Part of a small language model's weights.
Training: a variant of Adam for these matrices, 334M tokens.
Each number is 128 + 32 x the weight over its row's rms, rounded and kept within 0 to 255. Layers, rows and columns count from 0. Numbers have three digits each. The size before them is the row's rms in percent of the matrix's.

# up: layer 13 MLP up, 960x320, rms 0.0754, rows 542-611, columns 280-319
# down: layer 13 MLP down (transposed), 960x320, rms 0.0726, rows 542-611, columns 280-319
up542 102:091168092097113095071075101127107169177169113152092107153092133131108144137053167202088118089175152119161147207134104164
down542 102:080187123147167173153166135107143178128084104137134137067139130112164160121143142078166086125145150157143121121094124145
up543 096:126138194114106071124105161150103087152070101149095156103132134123162138135095150121161083068120157137116142103108143152
down543 099:119170164134157119112098092124116088122107192175100094098138113139117153153209138128161092172174119179111135106189113175
up544 093:124171153157138138108120151075096073193123137139100083094184148122147131159069116127124065179129110111124113153151124193
down544 094:083108066135089162235174159176104132135106110105154203082096138110153101112132070045150146164160177146133162066108139134
up545 103:165142160163135145094097155165070100116146184171065146148107148169107161134093139172128076042070110100148156144153166155
down545 102:138121092140160129162120108129128149075143145088107169096152142155140117100063116091172094146115123174106213135174156148
up546 101:174078134143116124167236099148151096133085118059116153133100164166157103109104143091151093100101133108154131108158161067
down546 113:117132132108120183192105196156075097089164161138078182124145078124155106152147136087119169198113133145146104107158126101
up547 090:151107114110042077192139150172131082068174128106148126122118144132118107115117142118165143093117176127089122151093113157
down547 084:136158188124195147147118099138122136178078090142152133110150116107110162185165130139148121206194122110140112138129069108
up548 112:132184118151149076167151122118069118128117097104125124141080192114207148159046167145117113058159083112147122115103111103
down548 119:160069120126119156103102151123180120113082138126070134121170126123126153153119090085122104099147179080102108173129138125
up549 093:161140181151138107063026183113130117148133118179125093068148110135180128126086109116162154103139121109070127165183143127
down549 089:097087053173125151177164066113122103111121197113084060107115162118115158137111166087127164160155129177126160154094150063
up550 100:146106125124177167170154123066092128118123079089137141117119107130101151111122131165121150175151119177086155164146113119
down550 091:088133160108171136139139159146158084107136099170147200097157133137127167130191139133159182147153135133122131103125154174
up551 097:124117156095072112107163113134158075070100104151099032143120138096134129054120129116135159112135188086118111165144173180
down551 097:152132140126096141123134145109109148203070136112143189075144156073064140155042139135129124082131084106140126186113112169
up552 099:149113121093106059157137081122106121133068111127166189145080075210172165168090160146159133078144159144038147075103108136
down552 102:103059116117115089140194119173167134137087173105151183067161121104156087089140150145124149106150152180162146151125090119
up553 101:137097131149173141219159065156146079135123106099126134173080147144130101136074099110153099179119131183219118110180123122
down553 108:137146152157132049140127108118155088158131129111102155147101082112124074091164150093141121065103138116151147084167132119
up554 100:137079140096132120107086063176111110101075080133149145054125144078160086138138153144164091171183183165104127150095077083
down554 094:125159158108145107066113108117132129131172120130132128082092155193117181085170122175052153167124126135101081129140095073
up555 100:213120213115153115085117060109067116167170081162077096136075172076138155128064117170158158179178115134134133137157139138
down555 104:095123107119140163138107153162163186056111125107106153094136112118151116105136113080146140131103123190199141091083103110
up556 096:161156160161127159103109118064180085147142106137059111113205104173137178167111140127097081130152136187151153150167154103
down556 097:146117120106087073079119123157149138118092145122117102159138107111170119107167137129096152050113132062116114174148073103
up557 091:086086128068074116157127084101099152114101097142165149067138135160201215154094095172104146127193151143128084130146096157
down557 085:126122097139173109119097135123152186107158163053132102191174114146118108136137110123145119156101178140125140130103120164
up558 100:124148104145190136129091135111094088163088120113165071167181110127165169090066131109125082135132107150114157140124142113
down558 100:123173122146078174087058201098120157159124080084116144106090114119128103175061085126138128123109110130116126207122114081
up559 102:190103084159152131125153104163073095118151122112067144098103198142151175135121133108146132109097081104123115129134200066
down559 098:142160098152113110106133113127097138116151107113153143154130182097148104143151191150148136123130110129145151146155085155
up560 101:094119117177087080121089057099174120077137115077107144123171085154145120099181146150109140148133122091120189129104122080
down560 097:096208091127179074081133148114129183136095135141129123124140116145190149098150091062179162064109071120095146081087144168
up561 105:121125103095159115158094063064087130122097110090151122135110199080186088159175050151120124159177149168126134213119140110
down561 109:174117171121149096159144101109044153153176113098092125110113142133193151174095117140131153129116147150113111183115111125
up562 103:138169187147102160149180182136128051152140093149158102138153170118191167161144072109139110078082109155149106145170111062
down562 108:097159093116101079143082233154183138141103152179083139136156124091157149135128173133141073132039075123198139150061146120
up563 110:154158181162171156167117136137096016189074153129052167140085164190166154149141122119111094143108111124158136133087174131
down563 112:122149154162144133170110138120109097129167152100136094019165095128171115094096117093125118138116149165122107107098074120
up564 084:161107119187107154110146136193132142071141110168122126104136133109117188132089134136165100118060120157163122165124107039
down564 085:195104098127150136090156106153139141157163109133191145106129119167075130063115151156109136110132145052064134112157125132
up565 098:117125176183140091167170136157080108129135144107059095150235183144176165147147104118104143099121132119088115116130119126
down565 098:124111112157146246148141145111156125145127122165165155088165116129124130104128123133180136112144129092183220165110169165
up566 099:132156156125125089133175147077163143094113151105074108162182195172135174129118135127183145098096157103087109099183126177
down566 099:095182120094153101093140105118120093146112211082136123111168128126110132163050116162154093068108165156148157143107079074
up567 107:077090129099146156155085107112117182077110107131141146072124120137095120099146110201145155098051192131142166119170092166
down567 107:155140166102151168130136124114067132156093128124139152200089138187112121131063112134120113168092063112191060118057220181
up568 094:135126114160167108116107085138132077128076152075156150103123170080123089116142127119154144110122081126137100135112156094
down568 094:113112125168068132172164124177176177154106176130119098143104112156169110151072083142201092160124144136146134147171140166
up569 093:124139090137118154145107132061138104115128061071102134110107166176150068100106155157079179123070105092154088097136150104
down569 093:123110060180113164104155107154154179135152171101206111105158124137148144094061111104130084179158098209173094143106109185
up570 101:142127149092107113139136165090119089168159082130073150131147162069051176121064119167123107070179092066106091170155163115
down570 099:162111114111100129149123136173158122150088124172163084143142118151140140120170120087113152176107121109104120155092144044
up571 102:064112100128065147133130186115072103142094110081158108052158131127147121144133142122104159092169038118142090195186152114
down571 101:131122130071138098084173084088196081111061171128156153142147080201098098179106155118181156130106126101080136109113130131
up572 095:140082133064112134111131131125102152134118131198136083122137146206140170088109106140139136099099141169136172121118124157
down572 101:163132149122113068166145093205088112155154126116101147123110168148119089129117153168113085151134110127156132116138108121
up573 097:181130149141156157140166126084105161164116140168080126115162145105099141143066160163100146084166122074168157173125137108
down573 098:073106108144080170131129145101131146100097138097113165091143161131137106111113109108166031196161156161112127066116184161
up574 103:137102146219113123102115150142071115139120176114089110114179146219159144160084073119160073069094151144121162092119130122
down574 106:158134091123163092134180132163085104143115143149094155084114086118125139127130121161075054147144161130113124090177126099
up575 100:105132157119102154169162178148100110116094157119107069139144105103108215153126103111117123142134155134150160150158114093
down575 100:161131131177141108155173199148146080116165082140201167132077167083079060121168196127090127080101087124177078138165139140
up576 103:132117127075105163125088176111110128137162070165145091079103148049058117142168124138176136143077067115165116166154112155
down576 108:133129130104097128122145162095123126150146113101081108103143147072155114118106106203135133157132097151142135111109099168
up577 087:182148191148087115148047135120097138090153016153126123140157113125123165139118140205126167086174151107132094192142136116
down577 092:109115148082072088181184117133192133129145203084149138091138100143140151122155160083164107124099116169107112079132136150
up578 107:156100160160121119214141143143115146109134105139077165157130151163097113143109105142142066088068079120136161131123067124
down578 112:140061114118165131099115155100096148104115101117113079179146085158145104138097138160178157138145125121101113121121078129
up579 108:129103138154119117140126082093100122158097118116065171114129127108111096134098051106201159113124144181155170129138119141
down579 112:134129135142128082165055103201150140147125107140092133150147094147202131143099145119119143137095105091078088168137118102
up580 087:053126123188222129175100095113109088140079066089084104123168108129157137154084115115101115106110142148073190160157128123
down580 091:143170169131139060134144117156132104097111100061143107156060085174061149078145131188107113152116080107138126099077128107
up581 098:107138131089148180145112070129119159123093098094180118064130144112113146146145104157158079165182151109099161145083139082
down581 096:155094090095118141101140210166068140134157137111164125210125144160143124133162147090063147101121111161133130161159158131
up582 093:146108125107206125165116118077133108138112100077158152172144143118164103129153086191107131126199117135137152125119106119
down582 092:084114143096113181155115140090118128122191106107137128124108140111164094144063185161119113111055116152151118131157143149
up583 105:211124194123110117111109118132097089150098092156122107102091155092156135162117159179159126175106143160142169160110108129
down583 107:112146119136138132097136155146153142037147103160167122072158094140139158125114177098143144158068137134072124127130121084
up584 114:106143139121103174119104132130129114106059164159133119152136143147113163151113137134133114129096084130079181125190124132
down584 119:117155125079177049174106111053151120156156132160117110110141085139101053131109140117168187160143162098058186120153176171
up585 105:150107153163128132162124133152103171108145155176129071072110172102126181168162147170157102092089158165174125103121051173
down585 109:111122127137081105106091066111127130123113146143094112168127144179120142101099097137158130160120124096107158083101135135
up586 088:144092130126116120133102153100128168129146023205140121115140081155164117097078107121090127068154163117150130102116121187
down586 091:121126133116188108109146101136131122139158164105149185172139175115135133122120098129151128154134104179127171077154097145
up587 087:153198158130143189170104115132110135117131095128090121155124182155115130125152112046133162114205146146190119147155072100
down587 087:096077076095076105106148191128121058109106156092126133144137148124199145132148123168082111158122131037148127154079093144
up588 083:146109156121168126100080167122135119104096134135119076108119161161070125124105119130180086120129156145127161155147158153
down588 081:124173118121118132103160068123110176153155101074088145116110115127131120149182075144110153115163120121127112170158135163
up589 083:125117130124137098118167090100121118068073154078087137159090133197170137181120124077150042094117134148167132119147156121
down589 083:116129106127177156141139145104102156120149126082141151132140117098085145083144158188119148126180133123105144082125111119
up590 099:152133118156118050138213201141107118113075117149097123142137144173108131173130152149184135058158121084105126175134128157
down590 093:148174109160187156123117117130101070122126144100142134083171114118110110124123113067047144100124129148134131131121105138
up591 101:175140152132134154122079093122107067189139161146127110143101170086137102133142146117148083208147120146121212137095163083
down591 094:118118122084121155134144196127151091172116160150140066147074166201121164166160144167091082140125149177134118083068121123
up592 099:176107150160124129146131118071130105101104132075143139134116135115134136158160120141117144173132145114159118114109161084
down592 093:157140141135106168137122161121196136133123195123119139129130122084153072126113156147194124113098121145072134136140068131
up593 110:151165141146133122121073111100150105153128141109138071137179108157122163102058084130108115126109119143120148170139140113
down593 103:086090123165102141154105178091144144168151189133142170146145114085068121081111198133136147128099126144141123118145142074
up594 103:165104173173145132093132157123071085108101134166078124111164157063145167168110148133137127081121101114208098149097157118
down594 099:159126068169105175084193131139123165165158100164090124168142118113137120100153110116146144141113167146138164105175162165
up595 095:099110145140113188114178168101024091129094125090105095122130093156094100140175086149079063178126144189128158136151148126
down595 092:133105147065136121130086141110185160077151151142143120160117133124142117166128133157146158129103095084130144146131155150
up596 110:110118125147092152128161088173084104148091095130072079123178177111107134147116129143158162170140128178125157139129128195
down596 120:056094097126140179128111138138106153121074155175116185169068135120057128132175140111084116136092098079148133136108161111
up597 104:115149192125099101159148095185051145171098045144142121111150118165100149167113107186111145129169125129143125136128157125
down597 107:091124101158120188133131091134106166095152198169087117161129163152071153184163128111110138179134113133113144089108181168
up598 093:095144116131220082150139135134095109115145105148088116143193133146162097063163054148097082170124115118152126123188163138
down598 094:124090180136087209086138162080131153140112156159126133111107155115055094127087101115168100076147118119121111163063142155
up599 087:167162136167155151144162103109131104164109109079108144108136185196121096069102125118103095124124059125173190078163159086
down599 091:198159091178098155141111130181061150166139167137095118110127082099130132145154150151143169111159110111107117090181073151
up600 108:171189144159137136160104154136134088097130164135101078151125213143149095134155081106158073127121120117175164154141179145
down600 105:111115153118191147133118094094114122127093133156124175145134117110112162160165174154083166133078164142076132146128095128
up601 097:116083090078168144142024089141070133156130112160151081175119183140121144156130114187125168119115085191142172133150134203
down601 105:137121171140145148157158153135155096149132071142169120090064202148150071098194112132125106093106121141177086148142088129
up602 102:132113158161129085169179165086089043039100063068085136079173123163145127170075174146134112102123150173112127137130096110
down602 089:187117149076094113122088179100154116148118124090159107139176212106136112096176098129177126132134138132087122114119125127
up603 096:112182153049154133126152061077036122100117105073078145105138125107156184110127087170081166129172120099075155163185146183
down603 096:162127107124121086146135223184159140096129152111122087052190122110154140109158119153131095119146157127122112118128113107
up604 094:168093115132123156152103139098106122162104093186125143073116171223141207155106113113156111160130120152123120146190139137
down604 095:105166161120121130183151103086124174125152114101117118166194180093183186136157119118120163105110165110096106080147093068
up605 090:141107100179169116191115130157093106130141076157113082085143157168102153112113104105132136098057156146100130161126108171
down605 094:152151131144162069086094150124126109110053129140064155095125098082053139153097132133145116102200133085104098082143129111
up606 094:159121130171169183144079139056129123130136122120175106087090079146115099189112122104083106180107162143152092120110105147
down606 099:110125165142135124116145118129082151129094081145150084113105098145103102161124094127119144115120128134082125147087048164
up607 110:151078126126132116127117137084118079114165071146122189113128216176151131162131148135088123089140157191147118202134133167
down607 105:146135172159170113153115161127145128157133173146178114137108076132158138060216062121159151151101165049208152135168080106
up608 100:138131164075142128148121098169149142089065122110104157143127115137104117060132123096139068119131146146145120118149138085
down608 096:140096117156117072151193173115158158117123159099174215163114156126118147122172113156091162118094146140139138141197095164
up609 086:143101134091139133138156106116118089134103107126121155134140094178170161129094146107102096118142143171105203139147105121
down609 087:102118100115121118121065081181162178135111125033137098177093086160123101152159118093087184129085110082078074123135110032
up610 103:194106149148161099112122123074133082100103088082123120081171168118113166102152136175105151113079172147150150151109154139
down610 100:146151136166122112125173094078159113127116128139148096034129148152169165143033094068170177085094108094124149182102117139
up611 104:132140093133205095118102127111077065124129072109078149126148192094158133137106146120144139117142165122108148131138134155
down611 105:102181110138107085170151135077156140152150054151091161105108124142108156163101088068153135096200182141085116195165119105